config.toml
head_dim = 64
vocab_size = 1024
positions = "rope"
init_std_down = 0.00531
optimizer = "muon_variant"
lr_mult_qkv = 0.4
schedule = "wsd"
Each number is 128 + 24 x the weight over the matrix's rms, rounded and kept within 0 to 255. Layers, rows and columns count from 0.

# layer 4 MLP down (transposed), 896x224, rms 0.0555, rows 116-121, columns 0-111
[[106 106 131 120 118  91 137  95 176 116 142 109 182 113  90 123  91  84 143 139 116 126 130 178 142 126 112 129 160  95 134 109 115 140  97 138 151  92 148 148 119  89 131 134 115 150  83 105 128 134  92 119 133 126 165  85 115 119 135 150 145  86 168 144 166 128 114 119 135 128 146 172  89 126 143 165 139  95 110 131 135 124 140  87 142 133 129 152 121 146 108 107 176 133 133 109 100 135 125 121 140 106 160 144 174 102 104 127 165 129 150 160]
 [144  91  79 125  69  92 113 146 110 123 133 143 112 168 141 132 147 133 163 136 102 121  84 123 137 131  67 164 108 127 106 113 114 157 159 141 100 164 133 110 136 147 134 104 145 141 144 170 131  92 100 124 144 101  99 123 162 116 119 102 112 121 115 128 131 131 131 160 131 142 127 115  85 136 136 112 140 141 123 134 123 104 205 170 157 129 147 115 137 139 100 161  97 152  80 164 115 139 140 123 118 167 145  73 137 104 166 142 141  95 107 169]
 [121 150 163 134 127  92 128 101 109 142 131 149  80 114 124 106 117 106 150 144  99  99 121 160 115 124 146 117 109 129 140 125  94 148 140 133 115 118 121 152 157 105 146 133 150 157 105 108 113 129 125 125 129 162  81 129 115 157 162 137 118  67 149  65 121 102 159 104 141 165 123 138  87 111 133 120 106 161 142 124 111 116 102 141 143 149 134  90 113 140  93 154 111  97 139 108 137 131 126 115 146 101 146 168 137 148 136 100  97  49 128 143]
 [118 136 140 141 125 128 104 140  92 148 145 104 154 130  99 165 114 116 118  92 120 141 142 117 112 124 138 113 146 117 124 153 112 128 186 132 119 139 134 100 173 129 114 132 135 133  97 174 108 112 174 132 160 117 129 130 138 118 114 105 103 166 132 120 130 127 144  84 142 125 148 130  56 147 123 132 161 114  81 118 141 125 175 110 103 118 155 142 103 116 120 100 172 119  95 151 121 136  99 152 130 147  86  97 133 161 106 143 101 158 115 182]
 [116 106 136 124 159 152 171 127 160 108 120 138 122 140 139 146 107 109 113 104 162 131 111 142 135 120 100 154 129 120 133 118 132 138 121 103 124 144 112 126 122 113 116 111 108 100 101 124 167 125 118 111 153 102 132  95 149 138 158 114 145  88 136 133 138 112 130 101 105 117 120 167 128 119 158 179 137 113 117 124 129 139 111 136 140 135 116 111 169 115 160 133 126 118 116 132 112 131 127 137 161 113 121 138 111 143 140 102  90 143 152 110]
 [131 108 133 113 128 105 160 111 108 162 133 120 155 125 129 158 154 121 110 117 135  86 140 147 133 117 174 122 124 152  89 100 122 127 107  92 114 130 191 120 119 201 160  92 176 123 112 134 135 105 100 135 101 164 110 119 146 121 149 133 185 118 152 134 161 128 116 117 124  90 157 105 151 183 152 166 131 132 125 105 124 108 117 134 136 108 130 132 147 143 158 103 143 146 135 177  81 159 141 133 111 117  94 122 121 113 139 146 132 128 110 115]]
# layer 4 MLP up, 896x224, rms 0.169, rows 117-122, columns 0-111
[[148 122 112 167 122 130 130 142 155 124  90  72 157 154 124 163 121 114 104 203 124 143 144 167 143 153 145 117 144 137 140 156 131 127 123 152  89 120 118 120  86 148 152 116 112 122 117 131 108 175 144 185 101 108  95 139 150 164 150 150 133 117  98 130 152  78 113  99 124 105  91 139 130 149 122  89 137 117 159  97 134 147 150 172 151 114 128 110 129 139 123 166 145 153 131  94 140  90 113 140 130 121  98 109  88 122 163 123  66 141 110 134]
 [144 101 102 111 134 161 140  92 133 127  94 103 123 131  97 116 136 108 104 130 119  83 134 111 117 101 170 156 136 143 122 109 124  92 122 104 103  94 142 132 144 114 101 154 176 166 150 140 116 163 127 106 149 133 100  99 152 136 149 125 130 160 128 105 115 116  84 130 154 133 144 120 137 140  95 161 142 153 118 132 152 130 144 111 117 128 117 174 103 175 129 101 133 141 134 108 110 115 147 134 127 132 124 146 155 128 125 179 104 147  82 133]
 [112  96  91 175 129 118 152 107 146 136 124 175 127 141 123  71 124 173 111  70 132 123 107 163 155 127  73 102 107 149 116 131 119 120 162 125 140 135 175 135 135 125  93  71 135 122 127 141 129 124 164 189 132 120 132 141 135 123 117  95 128 119  90 142 125 168 127 152  80 113 141 163 137 110 122 135 174 120 117 168  90 159 132  65 135 121 140 104 150 112 107 144 119 126 154 114 140 107 128 175 107 137  89 114 169  90 106 140 123 117 133 140]
 [155 113 157 102 128 134 146 137 134 117 173 144 129 119 164 145 111 116 107 156 164 165 110 122 192 124 136 130 171 159  88 130 115 138 121  96  91 117 109 125 112 118 112 112 126 127 113 130 177  95 135 150 119 110 119 123 152 149 130 105 182 123  90 183 130 142 128 133 166 114 141 142 105 158 114 139 161  68 104 139 103 134 146  96  98 153 106 136 126 152 158 146 105 121 108 149 131 125 111 112 114 130 128 110 157 100 139 111  87 121 118 118]
 [146 127 129 135 141 150 111 129 132 146 128 148 136 104 115  98 111 127 116 128 119 144  84 159  70 106  83 135 122 126 165 111 126 119  99 134 146 155 100 147 161  95 117 107 136 146 118 112  99 116 129 123 123 140 127 113 142 130 100 129 141 147 138 123 133 129 129 103 106 112 146 118 126 144 109 125 137 110 131 155 115 116 134 119 135 143 116 130 133 108 121 146 103 124 163 148 142  92  92 120 144  98 162 136 153 148 114 109 127 135 118 115]
 [142 116  99  81 109 151 145 132 116 158 175 116 164 170 223 127 163 166  95 144 108 139 119 203 110 145 119 140 178 158 116 157 161 140  99 132 126 107 136 189 166 115 127 141 128  66 151 142 108 168 152 104 104 136  94 132 157 106 164 127 130 135 137 178 114 101 158 116  83 110 124 101 104 106 113  94 109 141 130 150 151  98 129 133 112 121 133  91 132 130 131 118 108 117 135 131  95 129 167 143 136 123 118 100 144 156 128 146 114 119 137 104]]